Part of a small language model's weights: 17.9M parameters, a variant of Muon for these matrices.
Each number is 128 + 24 x the weight over its row's rms, rounded and kept within 0 to 255. Layers, rows and columns count from 0. The size above them is the row's rms in percent of the matrix's.

# layer 6 MLP up, 1024x256, rms 0.0964, rows 78-112, columns 0-63
size [ 95  99  98 102 106 100  99 102  94  96 106  98 112 102  97 104  96 103  95  96  96 112  99  98  93 104 103  91  95 100 107  95 107 104 111]
[[102 128 133 149 150 132  69 151  87 127 132  99 122 157 159 132 104 163 157 123 126 110 110 164 125 131  98  93 122  83 135 158 154 108 110 172 120 151  76 106 102 123 117 114 171 134 118 131 134 132 130 120 122 117 159 165 213 117 115 126 110 142 161 128]
 [133 154  74  96 120 120 128 174 161 128 152 137 123 126 104 141 122 151 146 145 151 120 112 137 129 100 133 121 106 115 163 154 124 127 161 110 189 104 117 132  90 109  93  95 118 126 143  97  88 107 164 149 110 121 125 129 122 119 119 124 106 202 156 126]
 [123  80 107 141 122 133 108 125 133 126 101  92 131 113 155 159 109 127 143 117  81 139 166 109  87 167 149 120 119 141 157 116 153 142  88 148 163 114 155 149 105 140 107 140  79  96  71 138 149 109 113 114 110 142 126 130  75 122 103  90 133 121 101 126]
 [129 102 203 124 155 137 101 127  94  90 155 114 165 121 125 129 112 169  98 121 181 109 104  57 148 138 101 129  86 143  92 147 141 126 122 129 141 172 164  98 144 110 144 130 121 114 111 121 126 119 129 104 140 154 105 112 157 119  78 107 148 132 108 177]
 [115 124 115  94 142 125 112 155 129 135 170 115 159 114 116  74 127 126  81 157 136 104 137 128  84 136 159 151 100 159 137 123 138  79 144 127 177 145 127 127 191 111 143  85 138 130  99 120 145 106 111 120 125 123  87  97 126 152 156 152 112 123 128 159]
 [116 118 118 115 100  95 123 111 142 131 114 138 160 115 116 128 110 107 124 143 143 127 130 134 158 154 137 123  90 106 117 115 122 123 100 106 123 165 135 125 119  91 157  98 119 107 151 151 136 165 115 132 167 153 200 129  99  93 112 105 123 156 133 146]
 [124 134 128 135  75 128 125 135 106 139 123 112 112 152 109 121 120 125 113 128 103 165 120 122 115 145 136  87 163 122 146 107 119 157 151 111 115 107 107  80 119 111 142 115 151 111 115  95  85 159 154 152 155 160 121 136 151  87 104 152  96 146 170 118]
 [105 126  67 159 139 167 143 131 125  72  85  88  74 154 150 186 127 127 154 154 104 167 107 134 128 162 158 140 123 135 136 133 169 143 162 118 120 135 128 169 132 141 121 156 123 153 139 102 111 192 122 107 151 125 118 148 136 147 144 118 100 137 144 150]
 [117 138  74 112 129 123 167 117 139 180 129 118 170 108 107 127 127 113 122 111 182 139 130 123 122 137 116 158 122  74 139 163 107 140 135 184  84  89 145 105 115 148 152 153 139 106  38 185 167 104 138 120  84 102 153 166 136 125 173 106 125 149 135 105]
 [104  83 130  81 123 159 109 124 104 137  85 156 101  89 126 122 120 135 127 125 142 127 137 172 101 118 132 133 119 122 132 117 120 124 103 166 186 149  86 101 121 184 118 140 120 135 155 116 109 138 104 117 171 128 150 104 127 130 142 164 117 103 115  67]
 [132 160 117 124 175 183 138 104 129 128 146 158  95 114 126 102 166 104 175 125 177 116  98 120 119 125 156 121 142 137 131 141 117 131 121 136 145 132 129 163 137 120 119 109 117 138 135 132 163 106 109 140 158 123 153 107 121 145 145  91 123 130 132 147]
 [117 130 107 153 116 132 131 113 165 124 107 102  95 118 126 116 118 163 118 109  99 114 106  81 120 152 152 145 116 111 145 135  93  93 108 118 149 159 136 114 140 147 120 147 126 148 150 121 136 157 186 148 102 133 102 126 155  99 110  99 138 135 151 132]
 [103  99  80 109  92 116 123  90 136 111 146 186  86 140 106 124 126 150 144 145 130 104 154 132 157 110 126 135 111 152 129 137 140  96 140 152 115 145 139 102  71 131  68 150 138 143  86 145  96 100 124 148 161 149 158 135 150 101  96 160 114  85  96 116]
 [113 109 145 138 156 127 117 196 115 110 104 120 137 169 139 119 126 108 123 132 105 101 129 160 136 131 108 148 131 140 125  98 130 133 129 133  92 136 178 117 117 122 130 126 113 131 145 131 148 142 140  98 124 145 111  92 133 136 131 118 140 153  92 142]
 [118  69 127 143 166 143 135 144 142 146  96  95 147 124 107 153  96 161 109  88 117 122  77 127 117 124 116 186 120 153 146 153 124 109 136 122  93 133  85 140 127 103  77  79 124 126 110 138 155 186 126 152 110 172 196 100 127 158 135 118 123 162 122  88]
 [120 142  93 100 151 108 100 102 145 156 106  47 156 138 110 156 153 130 141 107 127 112 152 141 120 105 134 112 100 150 104 159 127 154 113 126 124 110 127 120  96 106 121 157 132 127 122 102 136 147  88 135 154 124 112 133 147  92 174 125 131 143 111 115]
 [155 120 140 120 127 101 150 171 153 139 136 153 128 117 131  96 144 108  87 123 173 168 116 130 158 121 126 130 109 200 124 119 148 151 127 107 140 181 106 131 127 100 134 125 136 152 108 171 162 149 118 143 183 116 137 104 151 137 182 140 108 130 169 138]
 [ 89 153  97 138 107 135 109 129 137 150 125 149 140 133 151 136 156 111 110 140  74  99  97 119 104 108 129 129 169 100 129 137 134 165 171 163 125 149 116 101 162 114 133  72 108 115 141 103 149 140 141 150 111 134 146 123 149 139 133 108 150 127  96 125]
 [126 122 158 112 158 155 146 128 138 127 125  81 107 124 153  96  77 135 125 133 104  66  83 124 138 125 129 163 124  99 128 146 132 139 110 128 132 167  90 128 135 122 137 155 138 111 159 113 107  93 114 165 121 122 114 105 154 101 141  79 110 106  99  92]
 [119 118 118 135 124 115 147 157 134  88 134  86 155 136 104 113 136 129 138  94 144  99 163  82 128  74 120 164 121  89  92  94 113  94  83 115 117 138 148 109 145  94 112 103 132  87 173 151 111 118 116 104 143 171 164 133 165 102 122 108 106 157 171 168]
 [124  95 100 128 129 113 148 104 147 134 123 170 120 141 138 107 100 153 113 127 104 152 170 107 118  95  80  97 113 175  75 121 122 110 101 149 140 150 169 108 154 142 120 182 119 103 179 142 134 133 134 128 134  93 141 117 138 178 134 133 108 165 152 102]
 [142 145 127  80 140 164 140 114 110 145 134 150 124 100  83 145 116 136 155 143 134  95 141  98 136 115  92 180 136 107 135 116 130 122 133 132 127 109 115 106 124 167 142 130 138 137 114 127 143 141 148 116 117 121 133 108 116 132 152 126  96 112 115 126]
 [107 152 130 151 154 162 133 151 106 124  90 128 113 170 108 142 158 126 116 131 110 104 123 144 161  92 167 142  97 139 126 109 124 112 134 172 146 131 131 123 126 105 131  97 175 147 129 116  69 153  94 148 118 113 134 124 110  78 175 156 126 120  91 134]
 [149 121  73 158 160 143 173 104 139 166 115 140 119 153 146 132  87 114 128 130 138 119  75 150 142 129  91 142 169  65 135  87 127 133 123 136 106 127 112 143 140 133  88 100 117 122 112 152 103 149 108 159 119 127 145 138 151 142 146 114 187 123 144 146]
 [138 145 170 172  93 138 153 136 154 159 165 136  85 134 139 133 136 147 136 142 162 130 102 167  95 179 141 150 138 106 142 142 154 127 133 171 157  99 106  98  93 119 132 156 119 114  92 128 128 128  88 144 121 169 133 190 144 123 125 120 147 127 112  92]
 [126 108 127 123 133 188 135 131  95 112 117 132 124 145 141 111 115 111 124 101 168 162 143 111 141 152 133 168 127 157 179 122  97 124 129 172 155 120 136 150 130  99  69 130 126 135  72 180 153 168 116 139 102  79 138 181 123 139 119  95 123 147 119 166]
 [150 154 127 125  97 118 102 101  98  98 107 100 111 154 110 107  84 122 131 151 141 134 125 139 155 157 117  94 104 130 137 138 152 117 136 129 156 107 111 142 116 147 111 111  92 132 110 170 132 148 164 127 164 186  96 144 121 177 135 123 158 128 118 103]
 [ 60 133 133 120 133 122  88 119 156 134 109 121 147 106 137 131 119 145 161 102 161 126 183 122 154  84 101 121 166 160 123 134 160 128 153 150 127 106 137 138 126 170 148 130 107 124 112 142 151 132 129 109 100 119 155 133 153 107 155 132 159 108 122 166]
 [103 122 152 175 107 124 134 162 166 119 127 112 169 120 102 152 118 146 159 147  84 104 115 130 118 112 150 152 147 120 139 145 127 145 107 158 142 111 111 138 123 105 149 108 159 124 155 101 136 175 159 159 100 109 139  95 108 174  78 174 112 129  90 135]
 [101 122 162 104 133 145 137 151 149 170 122 108  99 162 151 122 174 141 143 113 134 115 135 123 144 125 141 124 136 128 120 161 169 133 113 109  96  92 119 117  86 126 162 112 135 149  82 154 102 121 156 112 112 116 114 180  96 116 101 115 136 113 138 131]
 [109 102 163 124  92 149 129 102 128 138 131 133 164  99 143 142 160 149 130 117 142 135 147 126 112 119 123 128 112 126 142 137 127 120 120 143 106 122 130 127  91  75 149 143 116  84  98 137 133 121 134 130 146 106  91 156 148 121 123  87 165 137 154 125]
 [181 138  91 122 105 120 125 150 157 113 132 121 121 101  99 104 148 107 168 108 123 130 128 147  75 139 142 137 140 117 162 137  89 117 153 118 167 146  94 127 108  95 147 110 123 128 130 130 140 120 104 123 139 124 133  77 101  96 148 119 128 132 127 141]
 [153 120 166 136  62  88 129 121 168 149 127  88 130 116 133 141 188 147 131 110 119 147 126 140 126 158  97 106 121 110 129 120 110 159 176 132  71 149 126 138 126 143 149 107 123  98 109 113 126 112 118 108 145 107 130 139 134 168 136 151 161 104 126 145]
 [157 120 121 141  95 114  88 113 151 114 119 153 153 155 175 120 109 107 185 125  96 115 140  97 104 154 138 132 163 109 133 151 100  86 135 128 117 150 142 157 139 103 132 129 123 137 167 125 130 134 118 128 124 137 110 108 112  94 122 135 138 103 103 104]
 [150 130 126 143 121 125 137 121 101 117 149 111 104 130 123 158 141  79  70 128 113 119 104 174 126  91 136 126 125 129 122 130 134 132  85 136 171 170 120 162 107 144 112 128  95 118 160 106 153 153 121 163 138 146 119 145 127 159 120 124 163 138 128 139]]
# layer 6 MLP down (transposed), 1024x256, rms 0.0229, rows 78-112, columns 0-63
size [ 98 103  98 101 108  93 101 107  93  94  97 102 107 106  99 105 107 100  95 100  96 102  97  98  97 102 100  97  98  95 103 109 104  99  97]
[[ 99 120 151 145 134 136 155 116 131 128 122 135 105 159  86  97 139 147 113 154  80 138 142 186 128 162 122 128 162 151 127 122 156 133 138 149  85 116 127 170 124 141 155 153 144 149 132 144 126 155 192 157 136 143 128  98 115 110 114 105 164 135 112 106]
 [ 98 122  98 127 108 164 129 117 136 108 114 135 109 109 148 120 131 124 137 111 166 119  93 142 139 134 132  89 159 112  83 138  94 146 144 100 135 148 134 159  97 142 114 119 112 174 124 118 137 130  74 129 174 143 158 177 133 127 104 136 156 100 145 130]
 [109 103  99 167 145 115 123 137  92 109 170 124 188 113 132 100 158 101  93 131 137 122 115  85 148 145  98 155  97 109 140 129 145 125 123 153 119  87  91 111 152 158 132 138 164 101 159 116 143 162 104 156 131  96 147 149 104  82 122  98  94 151 170  91]
 [163 100 189 116  78  79 110 120  90 136 168 108 117 136 142  87 151 125 140 113 112 107 114 143 140 113 148 127 147 121 129 110 150 107 125 101 115 157 108 109 142 109 128 179 108  92 123 141 153 133 152 150 128 111 112 104 142 109 128 117 135 131  98 128]
 [123 110 126  78 161 147 125 141 116  87 158 157 103 117 102 137 115 109 109 144 148 129 127 142 142 141 112 105 114 140 126 138 115 135 157 102 138 113 153 121 187 163  89 115 127 116 119 135 112 102  98 154 136  90 101 139 127 132 132 171 112 120 101  96]
 [122 151 134 107 199 121 139 109 140 144 152 141  74 112  92 133 148 108 133 141 129  93 133 116 167 152 135 146 122 126 137  95 160 101  85 115 148 132  98 147  81 123 145 142  99 109 127 195 133 146 119  99 137 111 135 125 117  76 133 181 117 134 118 129]
 [ 87 167  95 157 144 115 125  94  88 103 128 137 159 151 104  95 140 119 122 127 139 142 155  97 128 131 147  68 118 122 140 145 113 132 143 137 159 124 186 113 128 144 138  76  85  94 139 103 126 136  98 126 123 148 111 172 106 130 134 117 151  99  91 126]
 [137 122 100 149 103 149 130 111 140  98 132 127 122 138 105 128 150 143 135 142 109 140 124 125 115 156 119  81 120 136 140 102 142 174 110 141 162  89  87  97 143 116 117 140 101 116 114 170 117 147  96  81  99 161 174  99 107 123 159 160  88 118 100 145]
 [109 127 118 125 124  87 148 152 164 108 118 106 129 129 139 112 142 154 151 112 163 125 105 115  69 150 147 110 149 133 138 120 134 119 142 108 174 135 119 129  90 149 128 129 117  93  97 160 116 116 127 101 110 160 152 145 133 129 126  79 167 124 177 139]
 [ 98 164  78 131  90 115 149  66 115 127 107 113 132 137 162 159 104 147 146 104 157 129 148 120 151 152 142 115 120  91  95 143  96 164 107 143 102 137 157 133 106 127  87  83 118  86 135 117 164 152 119  96 125 126 149 149 108 155  86  61 130 151  99 130]
 [131 143 115 117 157 101 102 128 115 122 177 121 113  96  87 114 131 150 107  88 136 110 101 116 127 126 101 142 120 110 131 107 139 144 143 108 133 105 100 141  84 144  93 153 170 172 101 133  92 106  97 119 147 107  92 147 138 104  63 154 156  84 141 137]
 [128 133 163 112 178 113 107 124 158 162 144 127 148 126 143 126 133 137 116 118 131 152 112  88 104 149 126 135  97  89  97 106 111 131 164 109 165 151 101  98  94 175 120 109 129 148 109 155 106 120 135 104 147  95 114 112 124  41 145 155 160 127 109 111]
 [ 40 147 168 142 165  78 115 149 161 103  87 134  74 157 119 115  76 141 147 148 106 126  99 141 166  80 122 127 125 182 130 122 106 117 117 108 162 132 105 125  90 162 124 132 127 195 123 175 149 130 113 133 147 190 169 122 121 127 144  98 113 100 128 110]
 [123 123 149 152 162 129 112 120 169 145  87 111 128 148 135 106 125 135  93 137 143 158 151 145 133 168 113 112  88 117 165 107  96 135 126 131 122 158 171 129 105 125 104 113 101 117 161 134 138 132 168 105 150 158 134  96 152 119 125 126 137 196 123 146]
 [150 125 135 155 115 118 158 124 189 131 134 133  91 127 155 111 133 160 151 119 140  85 105  85 151 150 129 137 189 172 129 118 109 161 151 118 130 145 151 167 163 202 150  77  89 136 103 138 109 127 150 135 118 104 144 147 125  88 130 113 102 140 109 127]
 [134  94 115 131  84 179 157 108 136 116  66 133 140 146 140 125 119  98  89 120 120 112 147 119 138 128 147 117 153  94 104 116 135 125  92  72 141  93 132 124  91 115 123 141 122 157 158 180 130 130 138 139 150 109  95 105 116  92 122  59 137 138 159 154]
 [149 123 121 134 127 147 132 151 152 115 135  88 180 102  75 123 145 139 125 119 122 138 131 120 157 142 136 110 153 190 173 175 149 129 100 145 129 131  84 119 191 121 124 121 172 133  99 107 122  98 174  78  73 108  93 140 132 132 125 127 148 135 147 129]
 [120 118 184 169 133 113 117 103 165 152 113  54 120 145 100 137  85 141 130 116 133 162 156 112 168 119 134 122  98 112 133 135  75 119 110 135 144 139 115 160 143 125 133  92 174 111 127 120 120  95 134 112 128  78 142 146 131 140 120 114 176 116 130 136]
 [ 88 126 127 227 151 114 117 152 103 100 144 117 159 128 124 173  99  97 129 146  90 129 143 128 159 138  99 140  85 111 102 168 163 116 130 124 100 121 127 134 134 125 142 118 137 149  64 113 134 147  76 121 120 144 154  86 148 127 151  88  83 123 147 184]
 [128 129 138 158 144 123 186 170 132 134 111  87 131 160 137 166 149 128 164  90 142 126 121 136 143 110 148 116 118  89 155 138 121  94 118  91 143 143 131 132  81 116 134 160 135  95 127 130 117 152 172 167 135  75  81 123 130 119 126 130 103 130 145 101]
 [150 123 123 116 122 129 129 150 158 133 145 163 119 166 131 131 130 133 141 130 150  88 130 154 174 111 156 133 113 107 132 132 120 129 118 101  78 105 136 152 154 135 109 132 106 133 129  98 180 115 101  94 147 121 112 119 145 142 131  97 114 138 105 111]
 [168 119 111 128 117  95 136 134 135 119 163 144 117 113 141 104 118 166 157 115  86 139 114 111 169 114  89 133 123 167 160 159 103 133 148 156 163 103 157 143 155 116 124 137 164 107 137 132 136 203 136 153 112  96 124  86 122 125 172 131 157 108 131  90]
 [ 93 167 121 197 122 133 142 139 139  85 133 142 119 141 111 111 145 100 124 124 143 143 140 102 139 120 140 129 122  94 117 135 157 111 107 139 176 132 149 163  78 128 154 121 141 138 130 105 134 139 137  97 135 113  96 152 173 138  95 138 111 136  87 112]
 [136 107 115 156 109 143 103 136 124  91 143 142 152 152 125 111 143 138 119 161  67 139 119 157 127 143  92 108 117 149 122 144 127 145 143 113 113 143 132 110  77 123 160 154 119 131 140 144 103 145 114 175 139 123  75 136 132  95 166 140 132  94 170 149]
 [138 131 103 155 142 135 166 154 147 165 154 103 106  85 114 129 126  95 132 125 175 159 122 139 123  70 104 126 134 143 100 121 141 115  95 147 110 124 142 146 148 119 141 135 102 130 143  94  99  82  79 140 128 142 134 139 144 119  98 134  96 110 152 121]
 [136 113 150 136 119 121  90 119  75 152 121 127 128 103 124 161 143 115  96 107 157 123  99 151 120 131 157  91 125 148 153 119 190 150 176 116  96 183 102 123 149 106 127 159 140 121  87 102 168 137  96 117  80 121 162 141 148 115 150 142 124 134  97 143]
 [173 113 150  82 162 152 140 157 141 104 154 125 147 145 118 169 131 115 115 142 106 135 128 131 119  85 148 112 112  90 145 104  91 150 127 138  95 121 113 130 144 106 154 129 131 106 131 138 120 126 145 162 167 108 134 145 103 112 117 143  98 137 128 131]
 [180 183 125 138 134 119 109 116  94 129  95 127 118 120 123 103 160 153 123 106 118 134 148  96 179 105 153 103 102 105 112 166 130 143 131  98 152 113 128 120 147 133  67 129 117 130 114  60 132 172 120 146 109 111 117 126 120 109 131 148 182 106 158 157]
 [151 136 128  96 143 133 133  98  98 127 151 106 145 114 148 111 148 152 158 111 128 154  93 103 128 109 147 147 109 136  64 136 120 127 112 136 147 136 162 145 155 115 151 144  87 116 117 107 134 118 110  99 152 128  92 104 119 124 134  93 154 120 197  90]
 [112 107 107 124 127 116  67 132  92 119 176  98  95 118 112 125 160 147 125 129  74 124 127 124  60 109 135 144 105 140 120 143 124 149 142 106 100 154 112 135 118 126 117 133 129 172 140 126 150  94 118 110 114 136 124 137 109 140 120  89 171 117 110 105]
 [147 159 137 146 185  95 161 136 150 117 118 149  99 125 147  83  94 130 158 128 123 138 147 158 129 100 161 151 150 135 123 139  91  65 205 101 133 147 124 116 105 131 102 168 114 171 161  96  72 151 123 158 115 111 116 121 111 121  96 162 130 140 105 107]
 [147 137 105  70 109 172 159 164 148 131  76 130 103 136 140 112 177 111 168 134 126  90  96 122 139 120 114 108 125 148  97  95 155 130 114 120  94 116 136 159 147 163 139 155 158 126 130 168 127 101 102 133 136 133 161 121 160 130 108 121 122 114 112  89]
 [130 131 125 138 145 127 125 140  99 119 117  91 123 118 131 151 122 119 129 170 165 124 157 107 114 127 107 182  94 153 111  84 119 114 112 134 133 129 141 119 151 153 123 152 142 152 106 127 151 154 148 129 129 146 161 146 127 134  93 101 116 118 130  90]
 [110 104 124 204 126 141 124 149 133 157 137 154 144 109 124 117 151 145 111 156 137 181 105 146 147 117 122 138 129 125 159 147 113 101 149 100 142 151 136 137 134 154 152 131 156 155  88 101  91  92 160 105 136 142 124 127 125 133  96 131 178 132 121 102]
 [130 113 171 116 120 142 119 106 116 136 162 138 156 107 179 150 118 145 119 109 124 131 123  95 127 130 107 165 123 120 145 113 105 113 142 124  96 133 150 121 113 128 151 141 126  81 115 133 112  97 110 143 150 105 137 114 143 164 120 159 137 150 113 126]]
# layer 6 MLP gate, 1024x256, rms 0.0921, rows 79-113, columns 0-63
size [103 103 103 102  99 102 102  93  99  97  96 104  99  99 108 102 103  95  96  96 105  97 103  94 106 105  95 102 101 105  96 109 102 102  93]
[[ 80 157 125 128 113 103 108 149 126 145 163  92 118 149  99 118 123  94 143  92 141  95 109 101 122 139 132 142 121 158 142 143 146 171 113 114 111 118 133 187 115 170  83 135 138 121 116 149 105 118 145 115 122 111 153 106 124 110 132  88 110  98 127 119]
 [108 128 154 160 128 151 109 166  90 165 108  77 125 131 113 116 117 143 113 146 147 119 158 146  87 147 187 153 144 167 141 112 140 115 114 129 103 115 109 111  98 126 129 125 108 111 121 146  80 127 118 138 148 145 135  98 154 130 100 132 180 134 108 161]
 [187 140  94 128 160 150 136 133 138 107 152 141 143 156 109 158 147 147 134 121 167 127 138 128 103 115 115 118 129 129 122 123 118  97 145 145 144 111 141 112 118 124 130 132 131 143 125 165 116 146 155  86  94 107 124 102 137 107 163 154 169 147 109 166]
 [110 136 129  92 119 157 143 167 141 117 134 136 158 123 158 110 107  98 133 112 150 108 143 139 134 121 155 159 138 125 161 147 129 110 135  84 152  88 124 131 113 137 143 117 131 142 159 122 132 146 141 164 100 149 116 115 108  85  90 140 107 156 127 134]
 [113 107  80 139 112 132 134 141 129  75 153  89 117 105 131 143  99 121  95 141 126 162 164 120 100 110 129 152 161 150 145 106 117 152 164 120 128 109 121  85 153 138 151  97 112 108 108 111  99 154 150 178 111 138 129 157 151 130  82 103 148 119 144 134]
 [139 108 137 105 110 167 122  65 156 158 100 132 128 150 131 190 121 131 139 137 137 150 137 137 126 152 150 140 115 141 127 132 144 133 145 125  96  93 147 124 108 150 140 129 126  99 184  88 103 104 145 125  84  99 125 140 101 149 145 119 116  63  97 121]
 [160 118 135 110 125  86 120 136 113 145 100 127 114 121  69 182 144 155 152 123 132 103 127 116 143 172 107  91 107 162  76 137 109 146 109 159 106 128 157 144  98 131 120  93 103 124 171 157 135 125  90  98 160 116 135 154 139 161  80 128 118  86 173 130]
 [105 170 117  85  93 141 123 126  94 102 100 145 104 139 119 156 101 131 121 143 110 154 170 152 142 153 125 154 159 172 118 108 111 129 107  90 176 121 120 108  97 109  82 147 133 109 123 106 111 159 120 161 136 144 130 148 118 151 169  90 151 136 103 166]
 [125 108 156 135 158 125 121 140 118 102 126 155 118  98  92 123 123 124 169 161 138 128 114 122 124 127 141 152 137 123 128 114 125 162 128 107 125 114 125 110 117 159 149  84 131 144 169  89 147  74 129 149 127 108 181 111 172 129 131  95 144 107 125 121]
 [159 122 103 160  82 201 117 110 122 157 128 120 110  93 110 126 109 100 132 167 135 179 115 149 157 146 113  85 137 147 135 119 106 134 124 132 116 120 138 150  80  92 155 163 129 171 165 155 117 130 111 136  99 166 111 144 158  95 161 137 133 191 113 140]
 [104 135 141 113 112 172 176 162  98 112 139 167 143 167 129 139 165 134 125 129 139 116 159 145 130 157 139 165 114 131 128 124 122 114 141 127  95 122 148 109  94 132 129 109 138 119 153 134 136 161 124 126 100 117 151 115 125 119 187 111 120 109 108 120]
 [136 109 124 107 140 154  95 122 133 156 140 148  97 100 156 131 122 180 105 142 115 121 121 125 102  87 140 112 132 156 133 123 140 122 152 107 166 113 153  89 121 148 135 149 129 159 130 129  85 135 153 144 152 127 113 115 176 152 107 122 112 123 104 101]
 [111 111 141 122 100 111 140 128 137  92 107 157 128 151 143 104 132 119 106 105 125 134 155 110 133  77 110 116 158 126 116 160 107 156 152 129 105 144 132  82  88  94 116  89 107  98 150 106 145 129 154 128 111 130 113 133 123 133 130 132 185 189 148 158]
 [121 126 133 127 106 128 130 153 190 109 112 143 154 163 117 147 144 134 159 126 114 148 111 137 147 121 183 166 165 149 145  81 138 150 157 144 127 116 131 107 140 176 129 101 107  98 141 154 175 164 117 138 107 134 103 146 135 116 167 104 176 163 143 132]
 [148 109 140 123 195 104 169  86 129 111 110 146 122 147 142 107 153 121 101  66 144 121  68 149  79 112 137  95 145 140 142 159 159 132 115 115 119 136 171 160 133  94 136 171 164 104 129  82 130 119 133 144 139 106 143 132 139 121 137 101 144 111 117 123]
 [103 130 131 148 146  92 165 138 149 107 112 170 100 128 139 166  91 133 119 161 132 165 132 159 150 131 163 118  83  99  75 105 130 111 109 159 169 133  91  75 104 131 108 146 135  93 127 134 140 136 167 158 158  82  96 119 152 117 149 111 128 131 127 118]
 [118 125 141 107 128 138  85 106 173 166 114 121 105 126 112 134 125 161 153 115 113 100 164 150  97 102 117  70 110 125 119  83 149 130 107 163 138 111 167 135 172 108 108 148 157 120 145 143 130 167 125 129 109 114 138 102 155 155 111 148 133 147 137 123]
 [144 140  82  87 118 125 128 149 120 140 154 122 137 129 127  94 143 120  99 124 152 165 132  99 165 126 104 125 133 100 146 123 124  85 124 169 110 167 115 112 124 140 155 125 136 108 149  97 124 143  59 106 142 134 118 143 177 101 119  94 124 117 137 163]
 [124  81 153 139 123 143 122 112 120 153  87 106 125 142 121  90 127  87 163 130 108 137 120 100 138 127 176 108 132 167 135 119  85 103 138 124 132 150 135 107 132 163 121 168 149 144 159 145 165 144 106 130  92 136 158 107 105 122 156 138 182 126 136 141]
 [126 166 137 146 123 112 148 167 106 109  86 188 125 114 125 140 125 132 157  91 163 123 128 151 153 180 129 137 147 157 117 134  95 181 115  87 143 117 171  85 117  98 108 161 101 115 115 149 140 138 179 146 132  97 136 133 105 117 112 136 100 118 154 108]
 [111 133 119  90 138 173 140 146 109 103  93 105 144  69  97 133 125  98 155 123 104 134 112 136  86  79 132 115  99 151 129 125 106 145 137 122 119 159 147 124 127 155 143 139 116  68 129 128 138 123 128 171  96 101 143 119 177 162 133  93  75 111 123 173]
 [132 152 103 126 165 145 144 137 141 103 121 150  97 124 175 101  97 171 141 111 124 140 116 103 117  97 130 108 128 181 133 141  88  98 127 163 115 147 175 117 135 130 126 129 163 132 117 122 135  85 120 140 106 135 133 124 105 117 155 149 119 111 160 121]
 [121 166 126 129 138 134 158 102  96 134 184 106 121 161 121 114 129 113 113 122 151  98 130 169 130 124  84 141 106  73  94 146 125  81 131 135 130 138 136  83 136 103 167 139 109 119 133 139 119 125 134 108  81 165 124 107 121 151 149  95  95 145 136 140]
 [ 91 180 105 103 142 100 133 101 145  99 123 122  96 152 108 117  79 126 101 120 103 154 122 129 121 145  95 168 157 114  99  95  72 104 111 106 157 123  73 148 143 171  98 120 111  99 163 102 140 131 111 136 144 130 120 108  99 114 155 137 170 163  97 147]
 [153 177 111 118 144 165 147 122 124 128 115 168 139 125 130  97  89 186 155 109 154 121 141  83 106  99  82 146 147 104  94 135 108 104 124 149  95 122 158  93 152 115 157 116 150 131 131 113  95 141 151 123 153 140 163 136  69 140 141 115 159 127 135 119]
 [137 142 110 164 124 119 121 185 145 148 121 126 166 135 156 135 108  95 131 168 135 115 159 103 187 127  94  88 136 152 142 136  89 140 130 170 128 128 161 155  93  91 139  96 167 134  94 150 149 112 120 143  91  76 153  83 134 151 132 144 141 117 122  98]
 [126 148 102 126 119 141 147 154  59 144 108 161 121 167 115 157 154 112 128 109 164 145 135 125 110 124 130 131 153 134 118 174 105 146 147 110 182 159 179 135 130 135 159 129 134 136 101 122 117 140 134 128 143 141  98 138 131 154 134 153  85 123  73  97]
 [128 117 164 155 136 110 144 165 150 151 115 160  87 146 126 138 150 100 136 116 121 122 127 115 124 105  98 129  97 147 128 112 138 128 115 125 135 124 156 139 112 132 173 136 118 121  99 127 103 161 134 202 114 109 167 134 146 118  95 108 192 126  99 125]
 [142 140 153 134 131  97 100 143 111 152 157 129  66 105 142 117 135 127 111 116 100 100 163 126 102 166 108 127 146 143  76  96  97 131  92 145 118 160 102 146  98 103 128 134 137 168 117 129 136 134 164  96 144 138 121 107  89 135  95 117 160  75 137 115]
 [108 127 115 155 137 126 123 139 130 144 150 100 136  66  94 123 117  61 103 108  98 160 122 137 130 142 133  93 103 100 112 103 109 151 137  97 104 123 149  87  92 136 129 116 140  94 116 147 138 198 124  92 123 126 149 148 112 102 131 121 134  59 127 146]
 [116 164 102  85 142 108  67  82 122 118 142 135 160 115  85 158 104 178 153 104  85 101  98 131 136 140 116 119 127 133 130  92 121 104 137 161  95 178 114 152 112 104 153 148 127 117 137 152 149 141 114 100 176 106 137 137 117 145  94 152 123 138 109 126]
 [158 129 102 165 102 187 145 123 156 167 126 163 110 112 146 129 122 154 105 107 121 164 143 112 101 149 129 119 109 130  98 123 102 171  74 143 165 129 113 139 113 124 137 118 152  72 131 124 131 135 120 124 109 100 117  89 139  73 153 129 105 149 122 144]
 [125 143 127 124  54 166 120 138 115 163 140 113 122 113 154 137 132  83 109 135 147  77  95 129 118 105  94 111 142 130 131 130 102 151 122 146 134 155 156 156 163 168 157 121 160 138 120  87 135 163 158  86 123 134 142 112 134 113 105 140  91 127 106  89]
 [155 143 112 127 128 138 165 133 152 100 140 113 127 171 107 138 142 117 158 134 152  71 109 123 143 132 161 142 160 146 140 181 122 128 133 136  92 139 155  89 188 109 137 162  88 133 131 166 133 114 118  84 177 101 155 105 130 157 149 154  96  77 143  66]
 [147 150  85 191 138 140 136 124 132 128 119 110 104 131 142 133 126 151 146 138 188 119 149 165 122 127 110 102 168 131 148 113 139 117 147 155 149 120 140  73 104 122 137 126 131 117 120 137 128 114 103 142 196 126 157 100 135 151 105 152 137  94 116  91]]